{
  "hidden_size": 448,
  "head_dim": 64,
  "intermediate_size": 3584,
  "vocab_size": 18563,
  "hidden_act": "swiglu",
  "norm_place": "pre",
  "positions": "rope",
  "rope_theta": 10000.0,
  "bias": "none",
  "init_std_up": 0.0236,
  "init_out_by_depth": true,
  "lr_mult_qkv": 0.5,
  "lr_mult_o": 1.5,
  "warmup_steps": 0
}
Each number is 50 + 15 x the weight over the matrix's rms, rounded and kept within 0 to 99. Layers, rows and columns count from 0.

# up: layer 9 MLP up, 3584x448, rms 0.139, rows 17-37, columns 224-335
# down: layer 9 MLP down (transposed), 3584x448, rms 0.142, rows 17-37, columns 224-335
# gate: layer 9 MLP gate, 3584x448, rms 0.133, rows 18-37, columns 224-335
up17:62 54 62 35 42 29 39 53 42 97 20 41 71 76 45 55 50 55 57 56 19 46 56 39 54 66 48 70 42 54 36 05 46 56 47 34 31 41 41 58 55 58 61 59 34 41 42 47 60 42 44 16 24 65 35 39 73 53 39 59 52 46 62 21 59 37 67 54 77 50 53 63 48 54 47 53 47 52 61 58 54 67 59 62 49 44 62 86 56 43 57 59 55 63 59 41 28 64 50 58 65 48 35 55 50 14 32 55 52 82 50 30
down17:69 23 66 52 05 52 22 27 34 72 58 25 42 45 43 45 59 33 52 28 37 64 85 29 51 64 59 37 55 64 49 52 59 52 77 45 52 36 33 52 52 15 46 43 60 60 63 51 25 55 61 56 48 15 50 55 59 55 63 61 53 60 35 27 60 53 67 45 75 58 48 35 88 37 32 43 64 59 70 30 59 30 60 39 83 78 59 45 53 48 44 35 28 61 49 33 36 50 32 55 16 42 59 69 23 56 51 51 32 43 37 35
gate18:72 34 27 48 58 97 36 24 26 61 43 59 50 23 49 54 41 54 47 63 42 39 32 48 41 59 47 39 62 54 63 42 37 63 52 51 46 46 45 88 53 19 58 52 40 40 62 66 60 33 53 46 48 53 43 42 67 68 58 53 61 52 26 67 42 56 28 41 56 48 49 48 53 49 34 50 75 50 43 62 44 33 37 43 51 75 48 89 42 39 40 41 52 52 32 84 57 49 75 42 42 85 27 48 62 32 75 49 45 74 35 55
up18:35 72 41 36 69 54 25 48 59 45 15 25 42 13 56 60 53 66 46 60 53 35 38 43 35 49 66 59 48 50 56 63 48 37 35 51 55 46 59 33 63 63 59 53 63 89 56 33 38 59 58 53 39 49 49 88 46 56 58 37 41 41 40 61 76 30 27 58 56 40 53 40 70 55 62 51 28 39 66 36 44 27 41 72 44 55 58 59 49 57 44 61 64 79 63 49 98 43 48 73 59 64 69 31 62 90 54 54 49 66 69 66
down18:34 51 49 36 45 30 33 42 48 53 42 65 60 38 22 83 56 41 45 72 64 56 54 24 49 34 57 52 54 48 69 71 35 48 41 62 84 25 47 42 65 50 54 64 40 18 30 55 83 71 52 69 39 71 54 52 34 61 16 34 27 49 42 64 64 20 29 56 65 59 21 64 52 49 59 50 44 52 34 64 58 34 19 66 29 35 66 30 60 64 49 36 45 30 51 44 68 58 19 53 61 74 64 49 38 61 43 43 44 50 33 45
gate19:53 53 58 69 70 58 50 42 46 51 35 62 68 34 51 52 60 41 46 67 43 62 48 48 63 44 57 48 34 48 55 70 62 56 55 58 68 36 63 69 73 45 54 56 47 59 75 29 61 38 62 53 42 43 28 55 47 64 47 49 39 53 44 59 45 33 61 65 41 62 44 58 42 65 37 48 56 38 57 51 82 49 32 66 58 79 50 38 72 89 54 14 66 60 69 47 41 18 53 48 44 24 46 45 94 77 25 39 40 79 53 27
up19:48 45 32 45 41 63 40 32 29 60 44 30 33 48 44 55 58 64 46 58 61 56 48 38 38 77 19 62 71 53 52 66 79 16 70 70 67 30 75 79 45 50 68 62 20 32 30 40 47 58 30 61 34 42 28 64 57 44 55 55 40 63 32 31 52 44 49 46 53 54 59 66 62 44 38 50 30 57 59 55 39 23 36 58 55 67 23 36 77 51 55 37 68 62 85 64 36 21 75 46 47 48 41 70 47 55 61 42 49 63 57 44
down19:58 55 53 45 51 38 57 19 65 53 27 62 27 62 54 49 43 50 56 29 75 36 56 32 58 31 52 25 62 45 57 76 46 34 28 29 59 63 67 38 64 40 41 65 52 63 43 77 56 46 34 36 48 70 52 42 56 59 49 71 40 62 78 15 74 52 33 48 73 45 65 68 52 49 34 77 66 48 55 49 63 47 63 53 47 49 47 75 50 41 75 52 58 62 66 35 66 39 29 29 82 42 72 37 57 74 88 50 54 43 42 47
gate20:46 60 64 62 69 43 19 47 59 26 32 32 45 59 60 66 17 42 44 53 56 60 46 61 50 43 59 42 33 34 51 63 41 37 67 35 54 64 61 58 31 60 58 44 39 26 49 52 43 56 13 68 32 47 51 24 40 79 56 37 59 53 52 67 46 54 11 54 49 49 59 41 52 33 57 59 48 67 79 23 47 66 55 32 32 56 54 57 69 45 51 22 52 21 39 57 24 51 65 31 39 73 52 44 52 56 65 61 38 62 27 54
up20:37 26 43 60 66 67 44 60 54 31 30 45 49 51 65 59 37 71 73 48 62 42 74 52 26 46 58 54 27 19 63 69 59 56 40 68 42 54 56 20 74 59 30 57 63 60 66 68 48 82 31 45 46 56 56 46 33 47 39 77 63 57 20 39 32 45 47 86 52 36 33 48 85 50 39 27 53 59 45 30 58 88 77 42 53 57 74 49 52 59 45 57 64 50 70 71 87 45 46 39 41 41 48 42 41 67 52 59 30 28 24 58
down20:73 27 45 29 72 53 40 28 41 63 40 33 50 42 44 73 20 46 55 45 50 67 48 67 58 35 68 49 82 38 52 42 52 43 46 65 56 16 61 58 31 77 28 48 65 66 25 21 23 40 32 80 30 70 16 52 38 39 75 77 72 66 62 47 52 69 65 50 37 84 43 74 74 62 74 69 52 60 22 41 63 54 39 44 76 44 52 48 35 56 61 53 68 39 64 63 47 44 30 60 62 40 55 46 37 56 34 45 33 57 12 27
gate21:42 58 57 21 56 40 38 48 30 60 70 31 50 68 66 43 06 46 63 63 69 24 64 56 47 54 51 48 54 40 46 91 41 61 54 45 53 84 47 54 63 24 65 31 53 29 36 36 36 15 46 46 31 60 37 53 42 46 51 09 47 53 63 60 34 78 60 71 24 67 36 79 30 42 73 47 48 43 72 28 36 44 77 51 27 25 33 59 43 69 42 53 25 32 70 41 51 34 58 68 32 43 61 61 68 27 61 64 53 65 38 42
up21:47 29 30 37 60 55 82 33 68 82 40 33 30 53 54 61 76 47 47 69 37 51 56 47 82 40 81 39 52 29 40 52 56 57 69 26 22 41 36 34 56 73 39 70 64 44 74 36 37 29 40 33 55 30 54 52 40 52 47 43 84 45 77 68 36 47 44 48 58 47 47 56 22 69 43 49 63 48 33 31 57 57 25 62 65 44 35 72 46 49 51 47 33 40 43 41 47 48 60 49 44 58 47 57 73 51 54 36 49 30 52 51
down21:63 52 38 38 30 39 40 52 25 57 46 20 45 48 46 50 67 65 41 48 46 65 31 43 46 36 43 21 47 30 47 54 86 23 58 57 57 45 67 67 48 42 68 43 40 51 51 43 46 15 23 52 71 57 30 43 52 41 60 51 42 44 43 38 14 24 44 64 48 89 64 04 53 49 73 85 66 62 56 70 56 35 46 35 53 59 51 52 17 81 89 39 56 43 46 42 43 51 42 51 39 48 28 55 27 28 20 36 41 34 44 21
gate22:27 61 59 56 67 46 53 50 32 40 45 68 63 61 75 67 26 37 45 69 42 52 50 40 67 48 28 30 73 46 72 31 52 38 39 82 67 54 25 77 38 69 53 52 58 26 42 29 40 49 67 62 29 35 37 66 66 45 50 57 57 23 71 76 55 45 46 57 38 58 29 47 45 54 34 67 47 12 49 56 46 86 44 47 68 50 47 53 41 57 94 37 24 63 61 37 43 56 55 80 58 39 57 52 45 34 47 54 46 51 34 71
up22:41 42 43 40 73 51 41 55 46 42 62 99 74 34 38 33 39 77 69 63 40 00 59 70 57 36 36 42 70 63 49 19 65 27 41 78 39 74 16 59 31 40 75 68 25 54 35 51 73 43 52 33 41 55 46 49 30 28 40 42 38 43 61 64 64 61 51 68 52 43 73 61 37 47 47 57 35 54 57 72 58 65 45 49 56 35 31 79 49 45 74 60 56 49 87 34 52 46 28 52 54 39 41 42 42 26 50 66 59 65 36 40
down22:74 59 48 61 57 65 56 40 58 48 68 63 95 56 50 54 53 71 36 45 52 55 57 64 64 33 53 42 63 63 16 51 41 42 44 54 55 67 34 44 00 67 51 42 58 50 48 49 41 60 11 47 33 51 54 55 53 46 43 62 41 81 59 22 47 73 62 56 15 77 31 39 28 62 51 48 25 70 64 62 50 41 28 37 68 46 38 49 70 56 59 36 48 42 44 53 39 39 47 60 31 43 63 63 05 23 47 82 72 55 40 42
gate23:56 56 48 58 61 36 59 59 51 59 41 42 15 20 38 45 55 49 53 36 73 78 51 31 63 58 58 27 29 44 58 32 61 31 42 25 49 67 60 47 30 27 44 36 52 50 60 46 46 27 34 54 18 49 60 41 48 41 53 24 63 37 45 61 31 32 47 27 69 73 47 53 28 31 37 59 57 35 68 52 43 38 56 84 42 53 47 51 62 73 24 54 58 53 74 61 59 48 39 42 70 65 69 55 24 75 52 71 40 62 22 38
up23:48 46 78 44 70 37 73 69 56 52 45 58 43 59 54 60 69 57 34 54 64 44 52 47 57 77 49 46 64 44 57 34 36 63 41 53 68 60 53 23 77 64 56 38 44 46 48 45 58 68 58 57 49 42 59 55 53 45 42 49 33 47 13 64 37 25 52 76 39 59 88 50 32 47 44 30 57 44 57 33 31 62 51 13 78 84 78 35 46 27 57 58 36 40 55 45 41 40 41 58 50 46 28 56 45 62 43 56 57 60 51 46
down23:28 36 70 29 43 57 40 36 57 35 66 51 51 30 39 54 46 15 46 69 85 26 59 38 48 59 57 25 27 38 65 52 53 24 61 44 59 68 58 29 38 33 42 77 21 47 44 36 47 32 33 31 24 13 42 63 56 59 60 51 53 78 43 60 61 51 37 46 35 50 81 36 49 80 61 35 56 44 29 27 50 36 32 46 53 65 50 47 40 37 70 40 44 63 74 40 46 27 39 76 57 75 52 28 49 47 35 35 38 53 46 34
gate24:32 38 55 47 46 81 48 36 51 44 57 33 49 41 69 43 54 53 59 41 65 66 33 12 45 39 73 70 73 14 46 41 57 76 60 63 62 17 44 36 65 59 58 51 60 47 14 48 39 33 59 30 63 56 66 61 61 44 66 40 48 42 43 68 37 31 53 63 57 54 47 54 53 29 37 59 43 40 64 59 36 59 54 57 20 53 19 46 08 68 44 53 59 44 54 42 48 40 31 57 58 62 51 39 62 62 34 64 46 33 67 64
up24:39 54 32 43 60 56 27 45 65 46 55 31 62 41 68 37 60 46 99 24 70 63 41 40 44 60 73 55 64 44 64 28 43 76 69 84 40 46 74 46 55 58 69 47 57 56 38 63 54 24 58 83 75 80 62 63 70 47 63 29 49 41 55 52 51 45 27 37 45 30 25 61 49 41 34 79 45 40 52 58 74 49 70 50 37 50 44 62 23 37 38 33 42 19 47 53 54 31 29 48 45 29 37 35 50 60 51 54 71 38 46 67
down24:40 22 67 93 50 46 45 48 47 33 52 50 44 40 45 42 38 42 46 47 50 55 63 36 67 57 52 47 54 23 20 48 65 30 33 55 40 41 53 76 41 47 50 42 14 16 56 51 28 45 49 06 31 52 60 54 62 41 42 44 50 68 24 40 33 43 43 25 44 39 76 38 69 40 60 57 51 48 54 66 54 41 60 50 30 31 55 26 47 67 38 63 70 40 59 50 40 41 20 34 39 59 65 49 39 45 55 50 52 52 57 60
gate25:38 72 45 46 44 43 28 60 51 04 24 42 48 44 63 71 68 38 55 34 71 64 50 48 60 20 66 57 45 43 55 26 70 39 52 61 52 51 21 58 32 29 58 79 43 44 39 32 75 29 63 92 26 39 20 61 75 12 27 28 64 55 51 55 53 40 54 57 46 54 40 71 35 42 72 43 67 48 34 36 51 64 39 58 49 52 94 57 38 44 62 64 63 54 51 34 28 38 60 42 31 37 61 33 37 24 52 32 17 63 54 45
up25:76 54 59 35 65 27 40 55 60 29 42 48 46 66 23 58 66 40 30 59 65 18 43 26 70 75 69 46 59 09 46 01 46 43 83 43 73 47 22 57 52 41 48 39 44 64 94 68 19 40 31 48 51 55 48 46 57 31 75 55 49 54 61 53 57 38 61 65 40 53 64 44 56 74 23 50 30 61 26 35 46 49 35 52 60 48 60 53 44 69 39 50 52 51 68 46 26 43 32 39 30 72 60 79 71 51 59 45 70 27 24 60
down25:25 74 70 69 13 29 52 54 45 44 31 78 59 38 30 53 35 56 59 68 50 62 53 38 52 41 47 80 64 44 43 52 66 43 46 29 57 57 54 49 48 44 40 46 35 51 55 42 50 54 50 60 63 53 45 41 53 48 36 51 38 55 25 63 80 43 29 56 37 84 62 61 34 73 42 77 27 58 51 72 23 59 18 39 59 53 43 62 34 36 52 45 40 44 38 57 29 76 51 48 16 41 34 34 43 59 52 32 32 64 44 59
gate26:39 43 61 52 63 49 40 38 64 46 66 69 45 47 37 35 57 17 55 28 51 82 55 42 80 50 38 75 65 32 36 27 64 16 72 41 55 70 41 38 59 60 77 44 41 23 35 77 58 41 36 47 51 59 66 48 67 61 54 20 40 63 46 38 54 30 60 78 50 64 59 42 47 54 59 85 31 53 16 29 54 60 47 47 43 29 20 35 42 60 52 56 35 53 41 75 57 42 55 36 50 43 66 29 34 64 41 51 44 58 35 47
up26:42 58 86 58 76 55 35 52 43 44 73 61 54 57 39 48 60 58 67 55 26 43 45 46 48 51 46 27 30 62 33 73 59 42 64 48 49 59 52 16 50 40 64 49 61 56 59 41 27 45 32 57 26 52 60 53 55 36 68 32 60 41 28 54 67 41 58 40 63 60 44 58 22 57 66 47 60 44 99 47 73 63 68 29 25 46 81 42 47 31 49 43 29 35 61 66 61 10 74 78 49 52 53 52 29 51 57 53 43 40 57 41
down26:32 24 46 44 68 76 48 34 55 25 96 23 62 66 60 33 50 45 50 74 56 14 54 44 67 27 67 47 28 47 49 60 33 70 30 08 56 23 56 46 53 45 63 46 36 26 66 85 57 14 28 58 71 46 42 37 58 48 46 46 59 71 41 37 41 73 29 55 50 48 04 51 64 46 46 52 74 40 52 59 57 59 49 43 41 37 44 32 67 76 31 36 28 47 52 83 69 43 21 57 69 57 43 42 49 71 51 47 56 71 66 57
gate27:37 32 72 52 52 31 38 34 47 43 36 30 70 56 40 66 33 60 32 64 49 43 72 38 30 47 24 58 56 53 36 56 66 49 56 44 51 40 27 29 34 37 39 47 29 29 56 38 63 24 49 46 59 43 52 69 25 21 33 42 52 33 62 49 58 51 78 59 40 29 55 37 10 67 46 41 67 35 62 62 47 71 50 33 45 66 69 44 59 44 55 43 51 70 57 68 69 50 68 45 51 46 44 33 72 61 57 55 44 46 35 40
up27:65 45 41 52 57 23 64 83 46 42 59 73 68 37 56 55 49 59 41 44 80 67 66 32 64 56 31 45 45 30 45 69 42 24 33 77 68 69 71 50 45 57 48 53 53 54 49 43 41 50 56 50 28 49 45 41 59 42 31 31 53 47 43 45 38 41 40 63 65 47 43 62 54 43 35 50 75 58 40 40 71 46 51 33 63 41 42 59 43 34 60 41 56 96 35 50 60 68 40 50 26 66 59 36 77 64 72 54 38 44 62 56
down27:61 77 43 38 53 47 56 51 65 50 54 65 48 39 39 38 36 68 60 32 59 70 42 58 58 40 42 44 61 35 38 50 39 34 35 37 53 29 66 38 44 63 55 45 74 43 52 40 52 31 53 59 43 46 63 66 42 44 56 25 33 30 39 52 51 48 48 48 72 42 32 56 58 48 50 31 32 48 37 51 70 36 38 46 28 13 29 68 54 62 60 44 50 57 41 59 67 69 47 61 32 55 37 62 47 91 49 52 40 62 62 59
gate28:49 39 34 49 32 54 48 77 41 52 41 52 02 09 55 69 58 57 90 34 79 25 38 35 53 60 48 74 54 39 46 43 64 46 70 41 22 54 70 71 54 71 58 42 22 47 67 46 34 31 50 48 69 21 23 57 43 61 64 39 20 52 30 46 51 65 98 59 68 34 45 24 58 67 44 59 53 48 64 51 61 65 47 51 58 73 25 70 57 79 51 58 43 64 53 48 76 65 49 47 32 40 57 57 26 38 50 45 45 56 50 39
up28:51 82 43 48 75 41 25 65 35 51 60 38 48 72 71 53 54 33 37 80 31 42 60 53 52 37 65 45 21 71 55 33 45 36 49 42 44 70 48 41 28 42 50 62 52 72 27 31 58 37 59 47 46 38 47 66 42 35 81 49 45 49 27 35 73 48 56 36 55 60 61 77 41 37 45 22 31 54 62 47 39 39 61 35 67 33 67 50 45 41 30 41 67 59 63 64 40 47 69 59 65 63 47 44 62 67 57 45 60 33 39 69
down28:41 45 30 54 47 42 60 31 42 49 57 66 71 48 36 35 40 53 66 44 52 39 39 69 18 28 40 60 59 40 60 40 52 36 54 51 46 58 39 35 34 45 79 56 35 61 56 64 33 52 45 43 31 73 43 58 03 60 11 68 26 62 40 44 50 71 63 13 47 53 33 50 56 55 55 50 69 59 31 57 76 54 54 53 53 57 39 52 69 58 32 46 68 58 55 73 52 61 75 84 40 60 62 77 61 11 42 40 40 72 27 44
gate29:43 41 46 21 46 22 37 54 51 24 27 40 60 46 41 57 40 63 56 70 50 45 53 43 64 79 25 22 69 58 50 65 56 48 56 55 49 56 52 41 21 51 43 35 25 61 72 37 37 42 32 42 35 60 64 35 52 48 45 50 55 46 60 48 29 70 40 54 59 54 77 42 43 65 55 40 46 36 28 76 64 39 15 53 56 64 74 52 61 63 57 80 49 28 49 45 61 37 35 68 59 51 45 36 72 56 36 69 42 40 64 56
up29:75 49 77 47 61 38 57 82 30 50 28 48 48 45 43 22 56 41 53 34 46 50 60 43 59 65 39 59 32 51 71 57 44 56 39 53 52 43 77 68 28 31 47 37 40 36 60 46 58 58 61 25 76 34 61 38 56 35 44 55 42 48 55 51 53 53 56 68 48 39 60 44 12 35 34 66 58 43 25 79 54 34 41 72 67 48 49 43 45 70 76 54 23 49 56 54 28 26 23 52 25 35 40 36 57 45 43 69 53 25 79 43
down29:42 61 48 48 41 32 70 52 18 19 53 44 44 53 45 50 64 55 60 59 62 42 53 28 40 63 43 60 43 40 59 47 62 40 52 32 46 57 37 62 53 55 39 23 43 62 68 66 59 57 43 36 56 66 69 76 57 56 36 51 38 75 52 45 27 68 29 67 34 84 53 37 48 51 59 22 46 48 47 65 36 37 34 57 56 73 30 63 50 52 80 65 32 61 55 64 43 40 00 64 79 37 29 64 42 38 49 46 43 78 59 51
gate30:53 55 53 60 23 55 61 50 28 46 53 31 46 54 50 19 84 44 45 49 95 47 51 70 31 25 61 66 54 20 65 68 46 34 71 26 42 62 53 64 57 41 56 62 49 39 27 59 73 41 51 45 53 34 63 26 58 42 50 54 30 35 38 52 49 29 69 33 46 49 51 22 47 41 18 36 62 45 41 58 60 64 40 43 50 54 49 45 68 42 46 71 48 40 59 76 52 46 62 38 40 62 48 64 43 41 77 72 60 52 49 42
up30:64 32 32 53 65 64 39 68 45 65 28 60 35 71 53 80 53 39 44 58 44 38 46 19 82 48 47 50 33 61 53 43 45 48 57 20 50 26 38 36 60 30 63 40 39 36 81 47 23 44 36 68 74 18 39 71 25 39 66 32 59 58 66 71 26 44 18 53 63 30 63 45 30 66 68 44 56 68 47 58 42 28 38 50 50 54 66 61 34 39 54 17 32 61 76 34 49 68 36 41 66 43 49 22 69 52 59 55 26 60 61 38
down30:49 58 38 62 67 49 61 23 43 53 75 42 55 47 62 59 68 70 56 65 45 36 54 43 50 52 54 37 25 42 62 33 48 58 34 33 48 63 45 46 51 59 12 55 39 49 57 57 52 46 76 50 57 35 37 46 52 49 58 59 60 41 58 62 45 51 34 33 33 29 39 44 39 67 62 27 08 36 57 47 30 37 51 42 44 59 37 70 34 63 57 53 61 41 32 32 55 52 72 54 48 62 26 21 36 49 56 44 61 48 65 60
gate31:82 47 52 55 66 40 35 26 72 81 44 73 41 38 76 46 39 51 48 64 66 77 16 53 68 39 71 28 76 63 43 55 65 40 62 64 58 38 72 64 66 51 32 32 35 53 44 40 60 55 53 55 64 45 56 41 47 25 44 64 51 33 39 42 49 80 42 51 22 53 27 34 69 60 51 45 48 58 47 43 47 67 49 55 54 35 57 42 59 19 50 42 44 44 42 46 59 61 53 43 74 53 31 33 32 50 44 40 41 35 59 35
up31:30 31 20 27 29 36 71 59 64 38 74 53 46 60 53 05 40 82 73 39 52 94 34 40 66 99 45 42 66 07 61 69 65 66 49 64 44 60 58 61 40 10 53 31 54 47 36 54 37 49 36 53 47 47 52 10 76 50 40 57 57 73 63 38 41 67 57 66 34 57 39 80 39 36 60 62 55 63 47 48 40 37 34 47 58 76 69 45 46 58 60 55 77 44 62 35 30 42 30 60 39 71 49 51 30 52 72 34 54 28 46 35
down31:40 51 36 42 82 36 61 47 61 47 30 61 45 45 43 41 52 62 41 58 77 47 57 80 24 40 50 41 42 52 34 83 53 32 44 57 36 65 43 53 40 45 37 80 66 75 38 66 48 16 16 68 53 48 61 64 58 30 82 31 42 69 55 26 53 45 48 29 53 43 34 55 58 57 42 63 51 61 78 48 79 30 57 48 57 41 77 58 66 54 59 54 57 71 66 72 43 71 72 35 63 36 18 50 80 31 68 41 39 51 29 30
gate32:28 41 57 31 30 70 37 41 36 22 40 35 66 31 42 47 80 68 45 45 89 32 61 62 57 58 58 58 32 26 46 47 59 39 44 57 43 75 65 30 38 39 34 27 48 66 32 21 49 55 73 57 61 65 64 42 57 27 66 51 69 32 46 52 55 35 24 33 61 38 55 50 45 66 71 49 46 63 58 69 18 57 12 55 55 47 34 32 80 51 39 53 44 04 46 53 62 34 53 18 22 72 40 77 78 31 57 42 71 46 41 48
up32:50 44 76 34 45 68 35 61 46 74 38 23 53 39 77 39 46 66 50 51 80 52 52 63 52 49 37 47 48 31 23 38 24 70 57 62 41 08 58 30 66 47 60 43 56 50 47 35 38 44 48 42 24 45 45 26 75 43 45 61 53 32 55 68 35 41 19 49 53 74 77 20 73 40 77 63 68 47 61 48 72 45 41 48 53 51 40 57 63 71 60 55 46 62 38 52 43 11 52 67 30 64 47 44 67 42 45 41 68 50 33 52
down32:55 42 34 57 83 42 43 64 43 52 38 56 37 39 56 71 64 40 37 35 60 60 33 32 63 37 39 65 31 54 70 41 54 53 47 49 60 52 34 29 64 19 37 66 58 36 57 33 49 61 25 48 66 37 57 26 43 53 38 39 64 29 49 65 59 61 35 73 51 47 21 65 49 34 78 61 56 29 50 55 47 40 57 69 46 39 63 45 60 54 31 50 18 36 48 43 68 60 50 18 42 34 50 59 44 18 38 65 78 85 35 36
gate33:50 75 57 51 22 51 70 40 54 71 50 58 50 47 52 33 54 35 48 87 57 99 57 41 40 65 42 33 53 76 60 41 42 40 84 45 13 36 60 42 66 48 75 42 37 49 38 51 43 89 56 56 76 41 04 65 72 42 54 69 19 49 67 59 50 53 62 64 75 63 52 50 58 42 50 68 60 36 49 44 31 54 54 51 42 31 43 66 51 63 53 40 37 40 52 32 55 42 69 72 36 33 41 77 62 74 59 34 48 39 37 65
up33:45 43 58 47 44 59 63 53 70 36 48 54 44 21 52 45 37 33 36 62 48 50 59 63 59 37 45 23 46 47 60 48 34 39 69 45 24 60 65 51 32 31 60 32 54 12 45 56 30 41 49 49 57 59 32 43 84 39 83 47 29 51 45 62 57 57 42 72 42 59 43 55 42 37 61 61 61 51 52 34 38 49 54 49 38 53 64 55 44 39 35 23 56 63 77 21 71 35 37 32 46 74 57 44 64 68 61 73 52 44 39 62
down33:57 59 29 60 18 66 74 39 48 77 31 58 40 54 69 37 54 62 42 44 64 49 68 43 62 78 55 74 24 54 54 45 69 48 76 55 47 66 65 68 42 72 53 53 37 54 39 15 52 43 46 51 48 52 29 54 55 29 60 40 75 65 28 30 30 28 53 43 51 57 38 45 52 59 70 28 55 34 71 30 34 53 29 48 36 41 39 76 40 49 49 39 34 58 19 50 76 43 40 34 56 18 36 24 48 53 44 28 41 45 33 29
gate34:44 48 39 49 64 51 61 56 48 43 62 59 42 54 39 50 66 50 52 37 70 49 47 45 36 19 43 47 50 74 56 51 27 64 30 78 56 43 45 45 65 57 46 58 64 47 67 65 62 52 33 53 45 61 41 36 63 53 24 69 61 44 78 78 59 28 74 52 51 68 63 66 67 66 37 55 30 44 38 65 39 48 57 61 48 43 46 54 73 52 50 73 79 75 44 18 62 47 47 67 60 63 39 48 52 39 69 32 44 48 32 99
up34:45 56 41 72 52 46 41 57 54 61 54 58 63 59 49 82 40 38 62 56 57 46 62 60 41 53 57 38 63 55 15 49 54 74 53 30 59 50 38 57 64 68 81 53 61 65 50 33 28 54 47 46 37 39 29 56 44 47 44 31 62 67 85 52 58 72 46 58 35 53 27 45 54 23 70 39 29 70 26 67 56 45 59 29 48 23 55 57 43 67 79 54 47 14 46 40 64 33 45 47 50 45 56 22 61 59 65 81 94 23 41 26
down34:59 55 06 57 56 57 57 86 61 67 36 60 77 46 46 64 45 52 36 78 59 47 53 30 33 41 67 40 55 55 35 69 58 31 74 54 51 65 52 65 58 47 66 59 41 67 57 55 39 45 66 65 35 61 23 60 56 70 53 67 50 36 40 52 59 55 52 48 43 69 42 58 37 49 70 28 58 46 36 23 65 38 65 43 57 62 36 57 30 57 60 42 39 32 53 47 78 99 72 53 47 60 42 22 50 52 64 88 65 37 73 80
gate35:32 78 72 27 14 38 56 31 32 69 40 61 53 48 59 63 59 56 80 54 45 51 53 41 59 51 58 42 41 53 22 32 69 50 47 26 37 52 35 33 58 71 48 46 64 22 35 66 68 66 55 64 64 49 61 62 76 51 74 47 70 39 52 48 55 36 29 37 40 40 55 45 39 42 27 58 32 56 71 35 66 63 50 55 35 75 25 48 68 66 53 15 36 49 42 48 52 58 55 30 54 42 39 61 60 28 69 40 51 34 72 46
up35:31 50 68 35 35 64 50 56 49 51 46 61 36 48 33 20 56 24 28 34 44 40 91 44 46 68 32 39 65 30 54 59 47 56 66 36 48 54 35 43 45 38 36 58 35 38 50 62 35 56 46 49 69 39 23 36 52 46 55 39 55 55 62 67 42 41 55 38 27 53 60 22 38 55 33 64 70 61 86 47 65 39 47 27 44 58 73 84 69 62 37 44 71 55 48 17 58 50 27 71 32 34 54 28 40 42 56 57 48 59 50 57
down35:67 54 81 44 36 50 65 66 36 38 51 84 64 48 62 53 27 34 59 37 55 49 31 35 24 62 83 51 45 26 56 77 64 45 66 46 25 70 70 45 35 51 64 58 21 43 53 36 54 33 64 48 38 29 52 59 30 18 37 32 34 43 38 21 52 40 41 51 57 62 55 50 64 36 55 20 44 61 55 33 71 60 58 77 34 62 52 46 54 48 53 52 37 48 53 46 43 62 50 68 49 44 47 62 55 36 42 48 46 34 52 44
gate36:29 54 36 32 12 35 70 56 53 43 38 57 49 52 62 37 61 45 68 36 53 42 55 71 57 27 63 52 42 48 71 39 51 26 64 55 37 47 66 55 66 34 32 53 74 47 59 53 37 35 60 48 46 65 58 63 53 67 47 49 44 42 51 76 52 80 67 52 44 79 42 44 42 38 45 46 29 49 71 43 61 48 24 22 50 40 33 12 48 57 46 30 35 47 61 59 47 62 55 42 64 93 56 36 40 47 70 59 57 42 52 59
up36:26 50 41 39 47 53 56 30 36 50 48 38 29 48 62 39 39 45 40 37 32 53 55 47 63 38 49 62 37 11 53 22 28 55 88 77 32 62 60 53 41 16 34 37 65 42 49 52 30 49 54 46 61 40 22 51 54 58 59 55 73 52 45 41 81 79 83 31 49 62 44 64 53 68 81 42 50 67 54 57 43 54 40 71 25 55 45 46 53 69 59 40 55 46 53 42 33 68 35 58 59 71 43 39 41 57 45 44 57 59 24 52
down36:65 45 50 45 57 44 66 73 73 45 64 47 48 30 62 60 81 30 50 39 65 58 48 46 28 45 51 31 50 26 43 36 59 58 46 44 35 79 68 64 55 37 65 76 42 35 59 63 84 72 59 56 44 49 72 50 49 72 26 47 45 67 48 55 36 64 69 62 72 49 28 30 70 69 60 61 51 32 62 51 63 31 44 47 53 46 41 27 38 20 30 51 44 54 50 37 52 56 70 60 44 24 54 47 78 39 40 67 41 21 68 37
gate37:48 32 21 55 67 61 55 43 69 28 42 74 73 49 22 53 57 59 39 53 47 27 48 32 42 37 48 26 50 60 64 46 30 29 42 51 35 68 20 54 48 33 31 24 57 44 54 47 47 54 44 50 52 61 44 49 44 38 58 43 39 44 78 50 51 89 64 44 47 14 46 49 28 48 29 47 47 56 34 40 52 58 39 73 74 46 36 07 41 16 46 63 78 79 84 69 39 65 41 72 26 61 47 33 69 48 55 59 55 38 48 41
up37:37 53 50 82 48 60 72 45 48 57 53 36 58 22 44 63 49 67 46 54 66 64 76 36 79 50 48 64 45 53 49 72 30 62 26 56 61 50 96 79 59 36 41 43 50 70 67 32 33 62 81 83 54 32 36 68 18 57 49 46 66 37 49 54 64 43 34 61 25 77 36 68 46 35 45 13 43 46 27 25 47 69 52 71 55 53 33 54 53 65 72 67 46 36 44 33 55 59 65 52 71 35 31 42 81 61 57 41 70 59 38 61
down37:42 46 45 61 43 49 60 43 39 57 58 34 81 60 42 52 66 49 45 76 59 52 51 42 51 59 53 67 42 57 38 53 56 50 44 30 42 66 40 59 46 45 39 39 69 28 31 48 55 76 36 30 27 46 74 41 31 76 43 35 28 54 25 69 41 68 64 47 68 61 74 45 72 44 52 65 51 58 43 38 78 38 38 28 30 44 43 52 28 39 50 32 64 72 70 38 48 66 48 74 46 43 58 36 42 63 60 65 24 29 44 43